Part of a small language model's weights: rotary positions.
Each number is 200 + 20 x the weight over its row's rms, rounded and kept within 0 to 999. Layers, rows and columns count from 0. The size before them is the row's rms in percent of the matrix's.

# layer 9 MLP down (transposed), 768x192, rms 0.0317, rows 11-44, columns 48-95
106,176,226,188,210,174,204,195,240,184,194,188,230,193,174,207,197,207,154,209,234,176,197,193,207,200,190,195,175,190,192,199,209,164,192,224,213,193,217,207,208,166,196,185,200,224,193,219,199
091,195,200,185,209,192,162,185,210,158,198,208,225,219,208,181,184,243,194,200,211,213,197,202,204,189,147,194,230,202,193,211,205,174,198,209,207,200,218,211,197,237,198,208,153,229,165,198,182
080,168,206,206,165,206,210,220,178,188,176,176,236,201,180,222,189,195,172,221,183,183,173,198,167,185,188,236,189,171,206,181,191,217,218,184,212,205,197,181,213,227,213,204,207,205,207,235,209
109,207,166,222,229,200,184,214,205,200,159,172,191,174,193,208,229,200,140,186,168,209,192,219,196,181,186,218,208,218,196,200,207,182,193,186,166,193,192,225,197,243,215,230,188,227,237,205,208
103,214,203,200,207,205,222,225,191,233,219,199,192,201,211,207,202,224,189,199,172,184,176,216,229,207,204,230,183,205,214,227,182,207,179,222,195,207,214,231,159,187,197,165,202,193,214,180,180
103,201,205,207,211,256,222,219,203,199,162,198,217,207,242,185,195,192,200,175,204,207,204,172,200,163,208,249,227,207,224,204,212,198,169,224,212,184,219,173,165,212,212,179,214,202,219,194,187
100,240,220,200,243,189,206,223,146,204,202,191,215,195,188,196,180,241,188,188,174,241,188,215,215,141,171,180,194,180,197,165,191,226,221,182,206,218,202,183,201,210,179,191,182,205,185,179,219
097,205,198,205,219,151,177,203,195,212,189,212,210,183,202,204,177,210,182,202,204,192,178,203,223,230,183,160,217,196,215,204,221,205,218,196,198,223,187,198,203,203,215,192,192,209,201,218,232
096,189,204,220,168,181,190,197,223,191,195,205,268,242,209,219,208,196,157,239,235,223,236,213,188,177,204,203,191,216,204,189,205,207,172,222,158,208,187,216,187,198,182,211,204,206,174,181,205
097,229,175,224,217,202,228,222,186,213,189,172,161,202,248,218,203,215,213,220,214,215,193,211,207,198,171,183,208,210,200,170,211,200,170,173,191,169,175,181,183,179,229,185,186,220,164,227,202
100,189,222,172,190,185,211,203,238,180,210,191,175,165,207,199,183,226,228,207,188,214,212,194,215,206,212,170,192,186,182,177,232,170,204,210,220,202,174,216,192,196,219,201,205,167,192,194,196
015,207,198,220,221,202,217,194,204,192,218,176,195,182,209,184,208,213,156,181,204,185,204,164,225,180,222,183,230,178,247,175,224,215,206,214,198,178,246,215,199,196,190,189,209,190,214,186,209
008,207,196,213,215,193,193,239,195,207,192,179,171,184,158,195,173,187,192,180,201,204,192,195,197,177,179,185,219,191,198,174,172,206,241,194,190,204,228,217,165,191,192,174,182,175,198,206,229
108,191,189,176,206,163,190,212,223,195,202,178,229,240,194,160,179,241,224,176,230,213,227,204,191,190,213,223,206,203,202,233,219,205,224,192,183,242,222,194,217,225,174,217,171,206,245,238,201
111,172,235,220,227,165,205,221,191,220,152,177,177,211,191,177,187,187,175,183,168,208,203,217,162,193,230,194,223,194,158,229,193,198,202,189,164,203,182,220,190,218,211,233,224,157,215,182,215
106,212,194,177,197,177,147,175,190,197,180,184,217,162,197,183,196,215,213,212,200,194,199,170,221,223,200,217,220,174,194,197,211,186,173,204,192,225,209,186,224,209,220,192,197,206,200,202,222
121,176,184,193,188,212,188,202,233,194,169,174,207,175,193,161,181,233,170,225,228,206,213,250,209,167,191,198,204,246,190,223,222,222,221,236,199,197,233,167,186,194,185,191,175,185,191,226,183
119,190,167,215,195,181,208,232,199,207,193,204,195,216,210,237,178,204,192,218,212,207,186,160,189,217,216,189,202,182,221,212,185,194,165,178,193,189,148,223,231,215,198,220,196,185,178,252,192
073,181,199,191,221,183,184,192,235,212,166,219,204,232,208,191,206,158,221,176,177,193,199,189,198,225,205,209,199,191,194,200,229,212,178,199,190,198,200,186,208,214,215,210,187,196,194,182,234
006,192,185,203,237,187,199,216,172,186,215,180,198,227,214,160,216,202,165,204,210,202,218,183,186,216,207,204,247,197,230,197,215,196,155,200,176,228,130,185,197,163,198,193,206,211,167,182,232
105,241,204,200,216,175,177,192,161,210,182,196,189,200,195,200,176,217,184,205,209,212,181,201,167,183,209,181,221,237,180,166,167,201,223,233,193,182,225,183,214,187,206,167,215,223,154,212,186
116,194,196,161,203,177,203,158,187,178,181,184,197,215,210,212,182,218,197,213,198,154,192,211,235,205,196,222,206,195,167,187,194,240,203,198,202,235,217,214,188,187,226,155,197,205,189,226,174
111,211,164,180,176,171,205,190,207,205,150,169,179,220,209,196,196,183,183,205,190,187,212,173,201,172,168,223,179,213,223,234,189,187,191,192,196,163,205,215,196,207,184,217,198,176,197,200,151
094,149,219,193,225,210,207,179,241,199,182,200,180,195,228,224,222,176,218,209,191,206,173,189,174,202,202,203,210,195,218,151,190,183,203,205,217,214,184,222,198,175,202,206,184,192,214,200,217
082,174,163,186,178,203,206,194,193,190,190,191,180,219,192,186,187,177,201,187,192,173,194,197,225,196,177,226,168,224,213,176,182,230,215,210,201,216,185,214,203,187,220,239,196,188,197,207,189
015,216,223,218,169,225,220,213,224,236,244,203,207,202,186,173,197,186,223,178,208,202,195,182,224,209,160,189,167,230,201,212,205,185,181,205,200,163,196,231,191,193,215,207,203,219,195,182,229
103,205,184,204,168,193,200,218,185,216,205,171,187,209,203,217,194,192,188,183,218,207,189,183,207,240,225,197,222,167,203,187,201,206,212,233,244,198,180,196,211,162,232,210,178,194,192,178,185
119,222,169,205,212,199,188,160,213,176,205,140,196,194,205,159,205,211,196,184,179,198,190,217,216,213,178,197,161,178,212,192,197,187,184,192,223,179,202,245,233,202,172,216,203,177,202,193,194
111,210,195,191,188,185,174,185,197,201,216,219,207,200,203,184,170,203,181,215,195,190,207,240,148,193,201,199,175,221,186,177,198,227,220,232,181,173,192,218,180,202,203,246,234,189,222,220,204
120,183,197,196,173,217,247,192,177,229,176,159,208,225,224,212,182,209,197,190,179,200,252,195,202,188,196,186,217,197,199,172,184,190,214,220,213,195,189,206,171,201,180,181,204,196,221,189,249
091,175,206,235,241,171,240,235,189,201,197,201,182,209,220,197,227,174,166,212,207,209,201,191,233,222,191,230,193,180,236,165,214,202,249,217,220,182,228,197,178,181,258,227,181,228,190,203,228
115,225,190,215,206,182,205,207,163,191,185,207,194,203,178,191,201,203,217,221,196,205,219,174,215,205,164,208,219,182,162,207,181,191,196,162,236,194,178,192,217,226,195,212,191,202,172,207,179
122,208,204,201,166,230,222,218,218,174,196,181,195,214,195,227,221,203,203,210,200,180,191,184,204,197,219,177,178,193,161,212,226,180,191,208,184,214,185,175,202,189,208,191,221,206,212,207,183
063,200,216,188,209,214,204,189,212,163,183,232,151,236,207,211,215,206,190,204,188,173,199,205,210,229,197,189,223,183,199,205,222,211,238,202,198,182,203,200,207,195,185,211,203,207,212,204,202
# layer 9 MLP up, 768x192, rms 0.129, rows 12-45, columns 48-95
081,210,216,197,198,194,224,216,201,190,221,216,196,206,193,191,178,183,211,195,201,201,237,195,181,221,221,153,149,245,179,209,207,209,203,191,166,203,168,179,202,176,180,201,228,189,180,222,203
082,206,189,209,154,205,157,213,202,192,188,226,229,225,190,182,200,223,217,220,199,189,159,219,181,224,182,201,213,196,238,181,195,179,206,199,221,165,236,190,189,199,237,193,188,192,207,196,211
108,212,188,178,207,205,183,210,223,216,149,178,184,203,164,244,177,159,209,231,194,222,187,218,211,240,208,181,224,217,187,180,207,192,212,207,227,210,201,210,255,214,159,199,208,194,206,199,207
100,177,200,227,228,195,227,193,233,205,209,179,193,194,170,187,210,218,203,237,205,216,189,210,205,197,193,220,212,194,176,192,218,194,202,218,190,222,195,192,191,228,211,233,227,215,194,169,207
104,218,191,195,195,192,190,208,171,210,221,216,241,242,205,204,186,175,205,206,185,168,192,223,232,188,226,211,242,197,253,205,183,232,178,199,186,217,184,202,184,215,238,184,189,216,192,186,224
094,216,221,197,216,201,196,221,196,209,217,186,205,228,181,217,186,179,220,158,156,235,190,195,246,199,213,193,213,198,213,181,187,199,198,209,199,218,195,195,190,146,188,233,229,215,215,207,174
099,188,198,198,174,203,218,171,201,181,184,215,185,240,178,226,202,227,202,189,208,167,199,202,201,219,222,173,202,218,204,189,188,230,192,163,180,170,175,182,197,207,200,184,207,194,190,195,188
103,239,196,193,189,205,164,182,196,205,189,205,225,179,174,190,187,194,193,170,196,177,231,193,210,208,197,241,190,182,199,207,201,249,205,181,176,194,190,187,185,190,184,203,209,203,222,160,194
105,208,185,190,225,176,220,225,205,210,207,201,188,174,193,213,213,200,209,187,183,192,172,224,204,144,226,157,205,194,199,201,201,170,178,203,163,187,239,201,174,200,204,229,205,216,213,219,157
107,182,190,189,167,181,173,189,207,199,205,200,197,202,144,222,214,203,245,195,200,196,210,182,211,209,196,144,206,184,179,202,218,211,205,198,173,206,200,198,212,191,204,213,252,174,211,185,188
017,158,183,213,193,212,211,200,200,164,186,171,184,216,185,214,207,164,201,195,232,190,206,237,174,184,206,244,213,194,194,216,225,217,162,186,209,178,216,194,225,208,197,202,174,177,204,229,197
010,231,207,192,210,201,206,175,185,200,200,184,193,198,214,195,189,180,226,164,224,224,209,177,196,200,204,216,218,216,229,172,205,208,154,240,200,207,200,193,217,195,178,216,195,225,218,208,189
113,210,198,206,220,207,181,184,155,209,216,183,203,202,178,190,225,227,223,181,213,203,177,230,202,199,203,193,181,219,216,214,244,194,162,216,213,177,200,217,207,210,172,207,182,202,179,191,244
116,218,157,243,192,174,196,234,211,206,165,243,195,192,200,222,208,213,202,237,194,203,200,166,246,210,206,216,219,187,168,199,217,191,181,217,193,180,162,211,183,154,198,204,215,166,201,210,214
107,217,243,200,190,197,207,210,220,172,200,210,151,174,186,208,212,200,200,209,198,186,179,197,201,199,206,211,191,227,191,190,230,186,220,213,185,206,206,239,192,208,206,185,213,194,205,231,212
120,225,207,197,244,171,183,209,192,177,183,190,225,223,153,168,199,183,188,236,202,162,194,210,197,200,232,208,210,252,194,171,189,200,231,219,160,198,205,201,209,194,209,215,162,200,213,211,210
121,167,158,195,210,224,182,189,248,184,190,216,205,207,194,178,210,183,187,198,195,161,183,211,176,220,174,198,191,202,176,186,207,198,197,168,138,206,221,173,191,257,229,181,203,180,224,211,207
078,219,212,196,161,216,198,197,207,214,187,240,178,204,199,202,202,170,195,222,189,191,196,213,185,216,191,184,204,209,195,184,183,178,197,245,163,185,185,207,212,233,220,153,192,212,221,188,190
008,229,193,197,211,236,198,203,194,186,237,206,218,197,193,179,227,210,191,213,202,210,164,190,188,210,191,208,194,170,208,207,227,187,192,181,194,178,198,192,191,208,196,199,185,178,239,187,186
104,184,233,192,191,186,220,185,172,209,191,230,216,206,193,156,180,194,202,192,227,161,199,208,157,197,186,187,214,219,165,221,201,169,204,224,218,202,187,214,194,213,202,179,204,205,190,181,191
106,183,235,178,216,192,190,200,204,181,251,166,208,231,188,205,206,206,209,186,199,192,230,200,205,154,190,230,203,203,184,226,198,196,214,223,225,194,214,217,173,215,159,210,212,205,194,203,230
112,176,215,203,207,211,223,228,199,205,216,171,233,210,168,190,219,230,220,208,215,217,220,219,185,208,187,200,215,209,234,172,217,210,169,166,210,209,213,206,206,204,189,196,207,234,203,211,227
102,224,231,211,202,207,193,170,190,220,198,219,229,217,182,177,212,189,174,208,187,154,223,200,179,207,216,205,194,166,219,194,216,168,211,199,226,188,205,184,235,170,209,191,237,250,209,211,192
083,213,202,206,173,203,180,218,204,156,203,180,199,196,248,203,150,172,197,235,189,201,181,202,230,211,220,201,184,171,160,176,206,175,181,204,186,203,225,212,224,187,202,183,222,218,220,222,188
013,241,168,216,215,184,159,201,215,224,172,177,215,245,181,182,207,247,197,218,227,198,202,214,214,192,251,209,195,190,167,206,218,231,194,185,206,212,189,215,216,206,200,154,248,226,224,188,200
102,172,235,223,195,201,175,211,186,219,200,195,197,190,156,213,201,195,212,194,201,210,215,175,186,173,195,204,214,194,197,209,212,161,178,184,182,194,218,205,202,192,180,214,167,188,210,215,203
118,193,212,198,185,190,254,215,231,192,179,217,212,216,239,193,204,226,189,197,203,183,196,217,193,230,220,209,207,176,198,183,215,207,167,191,234,181,198,162,223,202,191,226,205,191,194,223,210
116,226,203,197,240,169,194,208,199,233,202,230,192,201,204,171,200,206,167,198,196,208,187,181,170,223,202,211,187,218,196,201,193,231,197,181,176,195,200,216,179,225,193,215,238,181,207,193,228
113,189,171,165,211,196,223,220,223,199,213,185,198,215,203,218,195,193,191,239,188,207,199,199,231,234,192,189,196,168,207,135,211,206,192,199,182,214,186,236,176,205,223,202,194,177,180,188,189
090,209,210,178,183,216,165,199,213,237,213,215,207,186,198,204,213,182,197,205,202,208,210,218,193,206,227,231,197,233,175,192,197,213,192,208,206,182,244,162,235,214,225,172,192,165,220,214,189
115,203,252,199,206,196,224,205,210,199,227,196,192,204,200,219,196,199,201,219,201,165,222,220,224,199,189,221,193,240,238,190,203,174,220,222,200,217,204,209,224,176,194,195,165,196,203,194,212
130,202,200,202,201,205,224,209,205,199,227,196,203,207,194,165,208,220,208,178,172,196,183,174,231,236,213,186,192,200,178,187,199,181,199,214,195,188,148,190,160,245,182,187,201,194,231,214,216
057,215,201,223,213,187,213,198,178,188,180,233,162,192,214,221,213,229,194,204,212,179,188,213,201,194,209,200,223,197,199,227,218,212,243,183,178,186,223,186,197,213,209,177,198,201,170,219,179
108,202,172,164,200,167,176,238,191,257,193,198,211,205,185,214,166,219,204,199,217,165,194,193,207,183,194,218,202,223,226,207,185,190,239,221,177,205,210,211,197,210,204,203,217,200,221,226,236